Weights of a small transformer language model: width 64, tied embeddings.
Each number is 128 + 24 x the weight over its row's rms, rounded and kept within 0 to 255. Layers, rows and columns count from 0. Numbers have three digits each. The size before them is the row's rms in percent of the matrix's.

# k: layer 2 attention key, 64x64, rms 0.136, rows 24-63, columns 0-63
# q: layer 2 attention query, 64x64, rms 0.128, rows 25-63, columns 0-63
# v: layer 2 attention value, 64x64, rms 0.0874, rows 0-60, columns 0-63
# o: layer 2 attention output (transposed), 64x64, rms 0.0862, rows 0-59, columns 0-63
k24 098:138168151151138122126150147129111162079134152140127113115158125145103106122125112151128104122123110119086142118132117107179105115188096150110100095135085152152084110160151112082136126142145159
q25 102:078144134168116126128109138100128091136105140164161129152120177128156121153105093114151130172162110138090138143175125161128124135106094105094122141114149100109159150093110088126123128104137143
k25 099:128159136094111113094157148062135154154093114136144103114117141128117142136095150137152146116127127074122145128124144117129163134067101144156135139092114124101137128136126119181136143147100180
q26 107:065105146112141099105120114130099161113129147176133138177128123120127099100162166133105128171124159162121110109156096142138157110132133119135122143147104120147121121143108088101102166162105162
k26 104:144161119153107115150118135148135122127171124125114087136131131137094094155090123127116080121101091123147139164154124065181116111193131156128094133125110111129097150113153117142128135144126105
q27 104:127143142149101102108171143114172096093139119098147123133120131096105150126119100118152082145163130157126130158119117121154140158163118127090086162100176073160140123158109137139149132127112133
k27 101:166114146137126120125132128160084150091117133129117128119118151099105196149130150111150127134119131102127116102128129130154131138078142116129140148087166104065186148167130147118122153136095145
q28 092:152137096088120183129138149115102172109153122132148130105114125156146138099132141107159136104142112151148139073061099125117104111103155122114147111105132122146106140126160175142141112174125138
k28 089:114110172137155181157093103102115147147148152126138165141122130159136140121141087108159156135126142146113115101119135115176118124134126107087117115144101089167156103102116136135108101129160070
q29 109:146105127155107128106107123144157128131141101100140117175158136091166144136147120156152105086143103171118141147121130120148158085137178093098092157110102122135140173123118120154098109097140105
k29 109:137102105108129102151094139166131177149122141124113102123154153147136107132132140074150165156121108135149121125114153125107202137069080122113137144143139159086136123126123131124106148100133112
q30 108:123146134101110113101111131115155071112126118144147124090098134110123165121126151150080138150148131124114088159167183131125139121158111141107176107140091116119099150096153166133089131134157125
k30 101:144143111069112089155162136139112118133175143139153147106132111095094103141129139146119102139149096118083113146080147145129123085123150148144123117145115162109159152140108090152155119169147150
q31 089:104134132152137154176118131159089106161146115127111115131110105138154144170155160107122154120072111131161115137118144125127084104123096161187146085131146106124115132131144167116096128106115097
k31 085:086130158090150142152167172129117132121150140055158152148134110131143115134135120100119127115099159149137124105139077151132093124154080103151126113156095139160111112114122116106113138103138156
v0 090:197104126135132160152070169146111082108127123128143117140127152175132134129147134129127149145091128098114118175142147086118163088110123134122130117136138147087137146100136155098126144118100146
o0 088:088112102094109139153151113116086148126147101126105105142118127103151113109155152120170147113118125123098131116135156126136114169092102157100159200138121160115172130122137109089119154098148122
v1 087:134125158120143137108078124129134134114084124103130125125125121116166146111120138134132164112184125121133139084165140188144090161174093141129141102110089076106095125127144157138110145120145142
o1 079:140116174119139127161164117129162126116138132161110163114175131093109100132095137134077111129119095158152140116099108105104159082119125121122113152123141145144079123127117145153149112164078156
v2 078:130161155143131129165136103152109130085109142140154125098108156115113154127126141121115074144138167129115100099126128172079104180148148137169125112120148145127081097143153167115125106100113120
o2 067:163089112112141113074177141103139108131128140138126097129144158156158135149091126132136157097118109113122142168073105120147103116126102145126102159098172140140123141117115109138081127175119150
v3 100:144149108093145083161089156135103136165146135141080105094097127142124126121152139126124068117162141139118116088129163164113149134137134125139100138127121100148098099117082147110162162119140153
o3 093:100077122135116146134153095151176131136117146138141108137131172112145126133145151148140139138122117130113157156144084087148161080105118168143110077121172125096140124133169108112121088126100130
v4 094:080135164156120118115140141159128186130111118131156128119127161133145138146087106127132113084145117105137110126117084082127126095136134119107120099111104148173138126152174092116174138105147164
o4 083:138110125120090165135110170129100097124111125175144124107120107104108151163136145112126126100097172148094159141118117153096117169107121108141123153158115132138094123137098180186132131124122092
v5 084:149112102139124144156112089101113106106135159130095155135155139159171147106161114147134111177131128146132138099081117155141150116122155106162138104135116096132144146126159135128056126104084119
o5 078:111132076124189141080161084121120123143128127157141120142126158150149103092099135091136147128125101148170131101146154186135090135161120122129111131145164113133144116110133092098149112130122125
v6 083:125121163094122124133101176119142118085129129123112126099091092145126114145104138109124107089109139153145079095151123174122099154172113116166149124113125144158103115120144173139127131142096080
o6 075:150149148121080117132167112107175122169116114186128147097149101119143105153102104136142115137137125113148154139094094110131121100108145131119050129124144146109134115138137127102133127154139182
v7 090:116136077094133132155151097159110135157097161149146154103140136133096157132133106112116104172152133121104124134093147111120106165109115128123149138124208155125102137135108165123131139081110142
o7 083:167086115166114083120149116148140112105122122130115076143117199151173137110144132112148120112156128090132142171116105158118091142153108130159122134124117094153133147102102093120125109121140122
v8 074:126119142135123129117184152127164179139154129153145113105101161130106113134054130114127175162110118102131118149096150088091095087126128123148132112153138132120125137103126103086109139140131149
o8 064:175136110113126136115123141153076125102070099115157150131112099137099120130153095128151110074129161111121141118129094129133129171130147168131148159103123155119108123160129122150143108092181139
v9 097:090110124183117104134145117138122067147133127140135118090135138140134138136153128168130142097161133105151053087137094138113115106136130163139141146121138138142127117106151165134158119186136123
o9 104:108160141136141153061128149112150152117111138173118162124130124126128123119177176125138103124073145123090138177125131149120140095092103102090120108135121146122144146135119115115074146113127117
v10 078:139129122093136122149140113145130111183112099118154129102164136155145103138122108168143202118110112116130129145133120176126138136101094121146118121150134122111107093150086158142163126104102183
o10 061:143143158117102096095113124125145143093136160141116111134131104101135155106159120113108099126112138123071103111124143091107128123125112144159169143168145144169137162114202095165112142127122128
v11 101:114101145150136158114151173114098135155139101133088124123168134078123150134128133148119139128129126147127082091067104132142135138141116189161150122144133136114125138106145135124076085154137097
o11 113:141180110115152131080127106146121119146108156154173159104123134150161097125189177139126090126085134110133135142117128137116123086107121121111161115161133133107123119134095116089103170118128123
v12 088:125145148108125128154159139163120128154128158119121135126122136112147093126120142163122087129131121129106098045113117186122143112149138093152084132121111089178118129108142151115147153088138150
o12 076:120103130139119138086117110079184105143107149167142138122169117132106129154132108095132141076110123166166143144150105116147150103117123169138108094149163128123116107122165084141149120128096127
v13 064:148157138100140101132141142109147130157103136109135146082125125120112117144127131183114100158119119104135066163123140113142139112100144100137153174129117143128093138143056169147126116117102093
o13 047:176133106157086129144083138153110129155164162125120096139115148149117133072094097113133144112132125117117170142126118105118128108102105151142147082128147138143180125145140110086146111142160159
v14 114:157100117147125120137092070143140114084141155106113139127120153159149141110161147146124131136076108084134128130149119137129125101117191147138103141109083110170145104120175154116138130159114125
o14 116:070149110134181140142138142078096117145146128121104128168162106137088116119092125114143163108125130162147124120139132159127129151104113125075101124108121177090130144138176109131120124149115116
v15 099:069134089135135117151138154158118095123108141125145137079131102104118127126107108122140133154136152135174082118148128166158147131141140090153154103129176088162110131132116081164125112122110147
o15 098:170086164104097142086117107121172134124115135161102121128137179142160121149104139118102140129140120128100136121120128160130100163177124104162104102163112122111130104108152128107138124092120183
v16 091:131149089103142110112090132108137144203144131134146139132122154120115161121107106120158124119121150109123120134129081112167089108132141135118097097123131149170134051126123119100165132156148130
o16 083:125134159157125108147106157167108100112124174123133099123104119119112107152128146105128113142109122130100131154149109140114157202137119124147119132135136121122047136152137111155067128138120090
v17 078:110126154153141120112131136120135107098107097135095109118114127121122165133131131109144128168118092112082176187122143117131160086133130178106168137139121152097162135140153130087133173165126131
o17 071:087173088128127175133136137123066181123149148100140121121103150124140110125171136138139157115125153141104117116107115081111121118118154120129115159124075140106165149132112145140111130109152086
v18 094:141079121098117138130126116117135068117110135125155144134156128170159133125130101175121126169111107107096087135180076148135101117131159137135153095129123134111136156138128142133102091117081136
o18 088:127166132132109151105124095112126125093135141146089111133156134160145126069086125083159133107116109136131147138110162142090112155137108113109098172146139145156117133133162101130129182142166159
v19 100:141155111143130156141154110160126152172134108131149111103099108114095142142078111084109152127143176172162136138139134092116122163162115124093150124148175122156143129098125091109112119096122114
o19 101:155069169106113085125119139159149113119086113122166146104118143145121115140156131106124123154152082084151119146107121117129092174135153147159148152127121120101120121109101163154116146092153147
v20 103:105087123093128137157137168108119116075114125121128148125137117122128130131118102127164137166117119137141069143132146131164151129100110116170139128126171105094125128173124123199117121147095094
o20 104:150157123131107141127138077125115149167134131167083094124129153134183130126084138144115121137128145102117127128099143164151097150155133097156112118171084151126151111120140138066138125099147141
v21 086:118136123104105139141099078154153090076141170111172153146113146125132128131148119137128106118122135091132117113140100054131119147128118163108128178113143133117162109109155156135125126151127081
o21 071:078137131192129083142134173106101149150142109125086118138147122128100143129077126105147137123124132119136103164133158158146117167099135091102118143105096149141136153144095137115092119159137113
v22 092:102122142140115139126117137105120113097124113110090126125115113157133118146145144155117062069089136164133113157126070188136153119145167109156123149118140127151092109140132144140172139128126149
o22 087:113154096106098114101130147091178115145167141144117134095139125128179150166121132156159154130144158154091135090131124123121128096105131113122090077121149146113162099114169121131098134151114111
v23 076:158182115091127143178120135152126098112119155126155145166116124152129113155115121113129112145066144129099140177174157131113134124123127118142090131120163089136132117127119095123161144110080112
o23 088:132077140118102109172111121094124114143126114100090077113142132139132137135086095110140150132160106136155110110121137114152099194151141162154099155116122132140153120123193133133136137136127154
v24 096:181134139084120101149100146116124116100090123140088135143103145148156122130113126133119159168130124112130140127176168115142129109115077112168117117131127090154107137130155067160122128157095125
o24 100:147111116095122163168131090134089117138128118136120112131143128101104107090082131126112117126111123159166127110102116131139102159139154175135106152154121158115165118138200170091155116130119140
v25 092:130104118115124112131132156097131066111122130136124134149120111147132123136113109077137176142116154115169121147149132097159115171110093167109137158128170130151137163116118143136128105154082069
o25 076:129135163147114126152136116137097167147133102121091161115114124119138108106135144112109078153157092110138119154107146180158104128138142110123093142138095128101176141107140132078112164118183126
v26 114:115184139126123106106120094122142174189129117137142110098104129134130157125119129147112172076165136137123133084133137106147098147145119110120150138130101123171121063111128118127143120141152089
o26 111:151114172128150098128107169172135110137102154148173138104137116113052127122124117115110111169100125123127131158123078092080136126125130159139125110117151120145093140154119163148127114152118119
v27 070:115120119152132144116071173165114159126117109153103114113163132155135128123136129105156123142100110149150118187070152073125137121128147149095083107117100118106132094122139132138127108145153154
o27 061:146116083122149142182170112123108123133127111151129118108120119114145118142167152174131106116134141120103142094128146154114144182126086091127169109141101100064109127139130168108129152125104119
v28 097:074159099174125122108165132155122091157130125148152129150169150079110144139129113128126078136168132156075137133112120115122139118136156130112150123125153176123138117109138140095150096129128088
o28 088:128125105151131138084098165130137132118115161108151100094111165148134124142184160116130143137113141134103106164128130123101145128144106108130136147123136065173138136121072106144072160132145130
v29 101:139141157158137123116115138139116126115132104135089099126116129106153135127109130101136210144195140161139133091146171103101141126120138159131123115133118109110141146125148067158105124147103091
o29 095:111121139090175179151154103114108153131084125142150157103111136122102091110138165142096118160082100122151107139088124123153125107140135124126153154143112159116147115127123198105136130121135145
v30 074:106140098093123123111117076095146136135092160135130123151116154146138123120117159154106115130121122140163166129083131154169130161122139117133139151120098120135131131129152158084065091154138075
o30 071:153130083166171108140127154170105123144163130105150147124138104142101137088115108117104124146157100160159134102169107144098118130167132137096107097107151098130122119146126096115135088181125136
v31 096:151152134125125118127042132159122145113105107135105108131104123183151123151154132097117143067128153133148137153142143107129152136177099118103147149113159120135125106132129162113156142105090117
o31 089:098093139130088113187182138143137126165156093149119130095125139080120136129154140131130130189145111126099136107094133115124100140089113126129105140123132142111183139106118172122121108151119128
q32 099:134131156113109112096085129071145147147126166116083126155179155130120127129136127129151133148106122116143132096153108104099159163136137131120094135146143109102186124131073161140127105155154118
k32 093:147091116127105115115141123140114099146149118097109175104133134149133152153154158147176153110156104106143136135107114135080153086151128183098147085162127097146122135121083143098143116130118148
q33 103:140084136122156144136144115104115151121110149157121143171168080107116106108155107140085127152096159176119106140100170126150164111124116117115115174107113147105105109140168114125134158125131094
k33 096:135160137119137077071067110137162133122145159159117141130104152122148115115123120137131103092113100085163133108140091109103132161128147090145094143107126115128125157173112137131122098153151137
q34 110:140154145133102095135117144108123126134131159129107136098138164105139179136120115119188134103133106108161151104162089133147110174160127107122100082134147096118167097130093142119099091135129153
k34 096:134104117097095131117140164159074094118134119097115161122154143161111147189152149132158144111133095140127132130135141133114134088155138179097142123162144100143100127128122141108163113113076128
q35 096:122086133109147147130137121151150161161135129150118145119107093105132153116100168081114089160136100110085113120161161142130104127107152152099112134112108156149154089088117087151136171137108132
k35 090:148136145144134098122073154173121101105154101154144114126091111124146170152135082169110139091140174142125122098106103130138168119109125141162119132122155106131096122137118158100149126136104083
q36 098:112149115154137128159140115123120134106114120113163086150166123147154083125172085178118128139106150146131113131099124129121143128132103091157137130118133091096098184136150179131135149096145095
k36 068:123135182113134131128171138117144148134139171109090159137147161108119109103132173097111093141072095114118156153170137130118089147164161136125122121100107157093127126132116125142106105111131162
q37 084:139177126131104086117101144104105113147102144115122138131147161122123158130139116134175145078145102102172152099151081108118132171162118116144128097146156129105148135122101151118118084149149158
k37 091:137117120101080130124149122146089106114144138089116163103147144145101149194123165110165154120138100139106144123142166131111101111155127147103123118175131094162119108105104141096149129104090129
q38 058:155179132121105132128125123100095127092075160122122130135156176098116110110185155149149123107114119115155130108148115108139134151155122105131136090142135123072140162107117143137132067131141128
k38 127:129123088090098147124132117124100111131123138084119171083170151144117139162120170106173136134154100151117128113143157127112111130131119150094149127180139087170127097100114121126137124138090152
q39 116:157138159123095105091128142127101112152112139134106146112123168142123182143114143130167136113133083106159137081162081119096136161136120146109113107152139110126179130103098133120129082140129160
k39 051:126115076163087125120129098130104126130134102082141129121129138159084118174132133118137165121156101138104116155129172116145105101117136163105157113187133111174115129100124134095156147115106119
q40 117:094106114105158144139154118156144133146133130144154149110119086137158088115145108087083141149091143137079101149130166125137135109110123145146137136108088179128095123133158076134150167133124120
k40 051:150139108142176125144116132098141169116099121168130092140124076108125155127129100156139138132069147150118142137137107130130150152083084093173117160093134163110139115137152125134097128160131129
q41 069:167133124105123104103134119115092119168096140123108179106114148141136144133161214131117141131094082095153134078179124134101135130145115125135135125150136122112145137096098135129134122140117150
k41 114:130102099119074123118120113139089131125110125072156143098140150149082138168123156140154149138169109151120113137123155111143087122151145159093162117183112113165129126093131126113147142134103122
q42 081:110094115135136130134158118135101117175100127126122168122112121182123153121152191146107149157118086105101119078129173124121105079102132173151156101130109146134115124132120115106149146130132123
k42 089:142152115128081108097111083130103166117114142068167128117141126126117130159133119138082132129155141151132124127084114144153107167118112100094160127151124144132162086095148126108147149166126097
q43 085:175153155143125137119086147172118145125074100161116102157122132148134125145126137145127107104156158133128132108142072139116145143141109145095100123159132066174149148141121113111109109088130131
k43 064:125125146136113127112166120110097122126104112108109157158138148165066126121119141140133096089136104091102139099141173142135109091159172118142130101179112123173121124112123129130141095163145164
q44 058:200132103133145128111158114118124120121114122131117169158111149087129136155124151114123100151112086073109152119161075112107137150129139134107112147112155152125093118061128152133115139138135131
k44 168:112130120121070110085111139121093108137112116083127163095151179127087144162135161143168128138148109162144140126130128147114116133143158146123149117186142112157124095104109121100145097121100118
q45 117:157162112151099110099109130092100120120081157118140131126152189102131155131137140163155136115142112116163138104132068123116127163165126108107118100149147111121171134097121160112135084131134130
k45 046:099099128125098147080143112120102113142098121068113154127149165129122146158099151099158147098143079130108125112120142141119114159137149147143150119177124106171145145127120182115165128139145141
q46 055:136101126180140100118170151152164072120172132129080149110118145144110107168107127106142089123152089088146122139150119122133105150103146133120110131124146118128126128155074130122163136161118108
k46 266:111114135144181152171134125131160137137141109185127080134094090121166106086109095135086117147102167140117122144146123132152157119112132118146111154071122158113117149137138112164121144124124122
q47 182:118103102136172164168146113135159147118149112154109095137114079112162116106100088113102128153102145129094126151118164113149156118103117148133119164087115167122095103110158120164134158144132142
k47 041:136161131119141111104132142112132094163145127115127135119143135089132169136162130127185132101124118145145133139138125153067174128146116143140100181090166097102101134156114117100096138098099104
q48 084:087121127088124125144145133115125136133128118103128148143107099131134144154139158051143128158192136113136132103132082094141115124118188164131152118114137100142114106111133130169131146113117084
k48 076:113117137151123107147157120095119141099144158150129136115105179150110111115107136165121088140125158095158117170094081154148132121098116129134126111149139116115124138073147091128195132101140113
q49 090:122123140135156131094126115116159137132113108128146104163124118087161170155078117151165129156154122122128142121138086149127184122114115139126137138146110074141151090159129069099143090129125119
k49 085:145159098181122133123104140165123109115120140145116121133124149130113148133148095147135110076130052137133137128159167142114126106130127114113103116110124146162122107121129086118173129097166185
q50 090:161108094184129108143139109105120068112134096110086127101144118078169144121135129198152139126135143126163145123139138099159127091106108136117134131140160141120122114113139164142137099142144121
k50 079:076150159094110135149116157140127093157157131122160112105138125125156129138128119095160113106110148131136113100131092165110160126148123132079130125079167103102133125163123184126135160105123160
q51 082:088114097135096127129103127093109118178148146108136108105129138142164117123116105116165095150136127109145141188135127144145180115115128179128136134116140095116159130133172098139185109110133114
k51 081:127109115137133107151129098166126171100112144135115117098144115138118162110133109140150182102100102127135142064147103113099126129080074164141140146125139161118125152115152127095177155124128138
q52 089:109076139101124124178134157102099121142094118120099168096122137171152092135175130117125097131118100136092087149163126121108146123156116129121106164132107138152128173137116123151138156163126154
k52 082:093114134159171122127146124126121166107115090147138097115104107150084139130096156119088094099115157138101129110130150121168081125141114139143170164146133141119128177139113144146105175154106125
q53 098:163109090190142138158113144185118119102110153161132108151081148150091116108146141122144094172139096123126141132092116114126100115097151098127118143103152122115164134155117132099134156115116121
k53 098:109128164105124125093122111126147099167105097102131153098110135136185098135126110179097155157107132112145158112148111114129153140113157121122130143122104078148115129137133058118140140166118101
q54 095:108119131124118134154102118136132103164140155135114158107125113138147124128128145083146180162093140114099129140144125096092113131172147181148148150143108150087121106127098118114110167122097066
k54 086:122139113137155110092119117113137133107147137155144092158097083126127072114133142168132122132143122134189101141111113132121101091070109123157144127138084140139139131133129158137182129177136113
q55 089:122144076089115121144096110098113147090152171143104149121131117102111124176148132087116169130174114139122136145144127114162134179101182124137127127127124145109099098107156101154136108138117129
k55 080:132081116139142166126157085102133117160097115150153095119155159112128118124076110096185125141107150148146128139106109152088135117129142095141134132164139135091125159104133138170156145098121108
q56 104:116108109134138125136138139143109105170169146132138170147133144158172119095128128087100091157118150139159101131132122105151163150100102110071159096149135111125116095155091140115107154100106146
k56 099:137158122098097127145122117124135124118119108145102106119113137155104131137102142175138146147128153138106130132131042133160073125141157135169126105091135168142145160102173140137101140147100109
q57 097:138146121138127130132154125199125167103145139109088114115129141130132141180103136117094129113107110104111123098129142077135147111128155167104162166138152092126142102132083108121150133115107077
k57 089:154144129161120157123141102079116117123116102118128114093125122112154094114176141146108117131166174167127116121133121184117139117116168127162129126102116138108126147071107116111188148146153133
q58 094:166147073133119128150132106119125078142080090135104138164132121117115149125132098144145172130165096129128146110115104105182116094117096142132110180109138161141119138134127126122134142180134137
k58 084:075170165148150116108159165103130082143105095114141123095130106142142169148113116140118151113139147125127133132125156165084158142123143071089103145145156125162152105158125117111122121125109133
q59 093:150145112084137102107127152145121151098125144108141125116143115121147148082117117168088122123153127155186101129120169145151149138173153132134130063088124134122143129152113099099140161095121144
k59 088:122124118153134179156143134131103123140106182108101153131178133113112149141146132131150193146147121092103130104121123088149093127137141120142089134109137062117109122100137141160110123124145096
q60 097:109168125176126154137103136133122099127135114134124092152133123088129117113095105144142089107135148122164113163111108144151147132129079109117127154094186111081153144125140166152144096159093119
k60 089:126135140123120130124120166143145084139146115124110185089117114161163188117159133138179139128140099085128127109152093117074151102139114151118108159106140108158144129122108125084116124127104127
q61 088:116148171174131092092160094140127147097095148131183169084135136136144133118119133105115133100145184116093147112123117114107163132106123151101149147139134168142103116093136136101133123107108139
k61 082:152091110088128136123106102119093130133118081122116129145149146104106119126133136145129112172107106174096112110116134157166155144107130116169087087116154146148182096149138127110146109161159142
q62 092:161091094122129132148145131158122114167152151118105116115150145057134130119114074138134100134140115115151141116170129118121150161115124176118092125125135072158159133135153125143132098170147141
k62 085:141134135156114143133112159096123108135104125145125109129118123123104124148153106125178148069063157111112165107148127138103159147135131169134128163125158132120085174108106133089116098137101154
q63 101:101134191170118104122134129140120113135126121150092097117142093111124160130096146192121085120141101127144121134176143131145135109127126172128115066108130106116130158159140119112126097095142121
k63 093:135130120138130132159116162210116125158144176144139147155125119102130112107168094098130110114145125088091127091135119136127144105127113127119119187115144146108110096072125131127127145163113125
v32 107:093125153160136137117143113158127063148153093121135143166131126080134104156173115099150138082112144131132099142130110111115143120119116150097113122114143110160122130161170177124127169119147156
o32 110:122128109140111175123138121096139150132137102122124104156116153109140127097118151139112108092167133140099145149112178144111164105135139104154109169110099074143133198120122099151131146096116100
v33 120:106124084122138135136109087143126133121132110124104136103117141203128126155148102147127130132127124109125166136173123083130105141147105168078117150136123086160062147149140143141141113129128098
o33 131:151129100140124141099176158112145100105082096106149115121185123119092103142101083131150135141091120132179169139128184146136109113107117135154122153107125149149111139131089119131114111135141144
v34 120:115135128167130105096130106096132118112081151144127105121152157114129135124158122164139141110181133099160146155120125053104146114120103098098140143129135116136104115168132091142173123099163133
o34 127:139123121106122154141110132125097141093138114156159132167141135096062111134116158135109181111106138151141134139123115166078146190134095110121146131100113136136121168140105131119140134141129074
v35 091:099140160119102136161132085123129099157116092127155144126124121130183079122082134151105120116164135148145112106141104149139135178108143135138121117122101062117150151131140104126178145146145125
o35 088:097154176131111136115105145131124141148080128139146150122118118128091169116118121128125095090134097134111132107147116080118176088131145159116110171142087118152100141144170151153093160147122138
v36 099:103102094131112161117122080131139145126121155113164146099114107097132065143152117159147126121109156125131100146086120095136120090154159095106115119125104128111123118109158091132118183111158149
o36 098:138086086152094161126121148130140131112149140130110098163129111145104123111079133082112129087180131152143132109122117141114164157117136134114112175122136111175107098156104142164154138158103125
v37 110:140132097105128149151140113096135159138110106159163124143098138123134145136162116123141129095189091131117134126138108099144094194106122128129124151123122092165087110095113093096148118139160164
o37 109:091113125134095124141118139153128113187117133150126154116161093106029108142122123121132123143135143109160125136120131161154140130141116123148127150101098118186106129137101101125164112151142132
v38 108:145171150179125131112125151119132139106119166161147108110132121123112160148121147170139103098118120082135182068118127104117084119158148138118122133110133105137106100154155126140183120147137109
o38 112:157116140117083133166132123153081113103081120114102154139148111148113116127162161141129145100102150113152120162132137136107144154122129092107164130119089163092116146135134127166104128190127093
v39 118:155161150143132136132122092110146122133103149125066141133157137123106136113110158094139094145117105096139190097167123113094114173136148135107107126116099123138148158094098124114090119129099162
o39 130:142135143094094105144128113123099109112132100153171200086117097131159146139160134132158141155104096103133127126154133117109125143143100151149157138132148133106076093095177108133117139112139137
v40 118:120110107160115108137152102151117107120169104122190108139119093129130136150159110140143160108118144183120073156109133134160142093110113129118127119137139122143090157159184116125140173123140124
o40 128:115134107166143146109130146121142150131143125110088075137130142137120095127091127140122108109174142167140127139101150131125133108097162108093084160113119090154161176167082131135130125144116090
v41 119:114173161149112170083175076119127107144110121132153126132132115101157131112148139114136125162129129135118144150096148080135119170147140142081109112108085114136168100135176113130120152122118134
o41 127:133094143131120138169117099084069126133138130128146129139136096133132171145131136110158071123191134135138138133128126121066163154105104141122120167118116108126096114117148135133112149151166101
v42 122:149123122123123148162066113099120115112121133135112131135131148123128141144085099152118165087154137158187118099189113141110124131114095114157141139125171101118117161162117098127114132172110118
o42 124:116174156120127097079114165167145110131104143160133130137099161116129120110134130167142137069062105134140123152091123114153124135145138104160120136151120119140097176137100146130126141093133113
v43 114:116072099102130151146090075118142148146174133118137134048106138118138095111147150128115134137146143124163116123116156154108139130106156095113120098126147130108148109134116102164112155109155105
o43 118:103110119123103141141158148140175095138129158133138139159135140132128178084108075089113164123100118133152096094138133099134150130127134181118112121143141149138104084179124141120130123110084135
v44 114:072106111133158066136150130174123118146148108103120138174111165142128138140092125148111127123116111153146106128144134162087140130086116122138149151138132113106122106124086127179158099152160116
o44 123:127139149111134140084135135116153145119102123124173100135156164146143125121121105160070148132123142134122116093137130136155148078175102131116125067111107135104136174117126134096143172122093155
v45 101:119122134126114118113148065125144131160152180119135142116115109103102120122093151129143111137098147083167114097131122167153128101107140160152157112112093105127147098152169116122120187106120148
o45 106:127131183129079114139127116119124122105120117115095131127125124123158140094102101144144147117203105159117092101139123110099166127171141146092122134169131110091119111150164122160149108150104132
v46 110:084143136159122160149173125106115133174071135138161114155107119139106115120134133107128159130127122127149097134133148122137152162125140093126133124136078131140147130061144081130097108090155144
o46 116:071122146134141108143076106134103133159160130183138110123141073164113132146117112121137126134171110142098115124118110125108147157126084151076154133100125097134132122114122156133156154125141169
v47 090:184116150117107111156107155158134076154147134140170123089121094131150134113097123097127154158165147152142154095124136154157138124101111150154140112125174128129143144103086133112130163097115101
o47 092:119190134159142106160137151125130142151124138144087147117083138114156159112148073141102125124119101117147088132127105110128110119124177134114113164160114134139145138162159118111074085136112124
v48 110:114155117122120078121185156111117119116172126128144104148108138133137174147160117145102113103122124128120122160168133125155155154121112129124119120122177105126122060158106147129175120096130094
o48 117:105137131156151159138128123120132120159106138106114085120181141123103094129137141139102117150126162117132145142115121088097145115156131083116117101136123130082181208157098120104146127126133118
v49 095:110159153116123139079118087104134079088138132129112126128147109119174134143109106139124131141150133141064145078089116137113135117147142157137117120143135117151125155163179145137114100170099109
o49 098:163140132160121148115154140115125179115114123105130133148093154108130142134105133147183080082122155136136155143127138140125099082107142115141102123095126146123110122136124111164076125151170074
v50 112:206136176119097170134105154096109150099115120135188118122106092147112103137125130154155140127104135116147128121127130101170121115158126090138124123117137128114159109140144086141107123149087132
o50 118:093110140142133089121115105160086108128130151156105094140115121162125120118158161111152097085153137122150120145089129092111107177094155094095155162175150130147140125132135163121123125140154115
v51 115:161136157198136109146103133127139092078157107112118129131155123129128114147154126164138164128127134100105155087094108117140137148130125127153075127147164088107119157086140133125116096122155113
o51 110:149192111145117149107138138128143172117143092171138150122103110147125092130135109131090121093089154102118132137154148135117106124100134080138144125128115141129108143156159131173090145128140068
v52 102:179110168111137126119150154101122125106157117164093122121115136101143145131123124127136141151164156108149097080141139089090137139128113133152127108138128115148090108145107097096140144171082184
o52 099:132125147158145121169148100143134132148093119162112146102097148088090117087111141130159112129086108137136132168095144153144138120139146092131124072145169103172093142148129147096146134104126114
v53 112:106067094127138154143128064100123160169118160120092136127115129125086131124143129114134139120119128151144118152149130100126129142091119143135131118141094140138102145153148086111070159099126176
o53 111:119113125103105110114146147148132084123157087149121133114127120114136136146086076126167168153171113162127133111119131155151129151137103149131106139135157085154093105136104149128198115093136138
v54 121:174122070101139071140092122166126109131104084117138154097125136132161167110141125141118101113146107165138160157142108128146122120124121130123127151111165098155114139125100098137189129145134121
o54 121:139146113104142119117157156093119109136097156112150175137133168120086104169153136148086138155101122115177127128136136111141122119115146133157092161124125162136114144141124079088102123148074125
v55 096:087103139144127127117160169116105157111168133123162112100135128142171107106099136174142135098118115145146135062127166136110117136114106127113135135120090115150079133109112117115187142129113155
o55 092:121129151161106129170111174122105128127065121108099104100148129147111118134125155112115130125116102131162116121144148163122153094101157175076152086098098125161142128163113145118136122160120138
v56 097:086114139146141168127168157051135140142080111125116117176112146106113140141158144138136082113113117117128161127127127132090115089122140130080112114118143106154116177146142132144122143115152126
o56 092:091099134095135182149144127146074117125117087125148152147130147143142126137142169140160158155103124100125121123101152157113153140165093117116118143111086135106119109104120118143124178074135150
v57 095:186129104122111095135144112108141130122163095137129102137118085130143166132147136099158115094116119152095133155155111136175129130087116157102153138132110156159137134131113141060135159114114165
o57 094:122124125137128106140132152119133121147145109110094152076139127091122101112127141131136138181189136113163106150133137115120113100127192119129090156133153102145168140127109077114133102147160092
v58 106:124135155096122100100112174177133131154110177137138156133135140107105097145146118125117142119109138063140075153125117124155136099171167125117129133097120147130148079098140153134139137101155125
o58 107:125106097120128156151097086102159118141136172119125093159151116120111102105140166117111114116149119119069146158140112125125127167153113130120143142144133114100159130107157114139153113138061180
v59 088:115108166111139138117165161126093144135085162120108138160145149121109128109121117133104169163128124084144107099118142129149175101147092115150149120131137131118154105146128070168084127165109133
o59 100:088130175139169122118110087123097134131141140172120069156102145129132120164135130153150115110154121141109143135113107132114119156137086116123146074132143122104137112112133188104169128095120152
v60 110:123125102132128098146102113138162119147136123132119136125119147136096129132151126107127086111179155103106158094132109090118077149083104115175134121132135114118132154157112163103138168080182124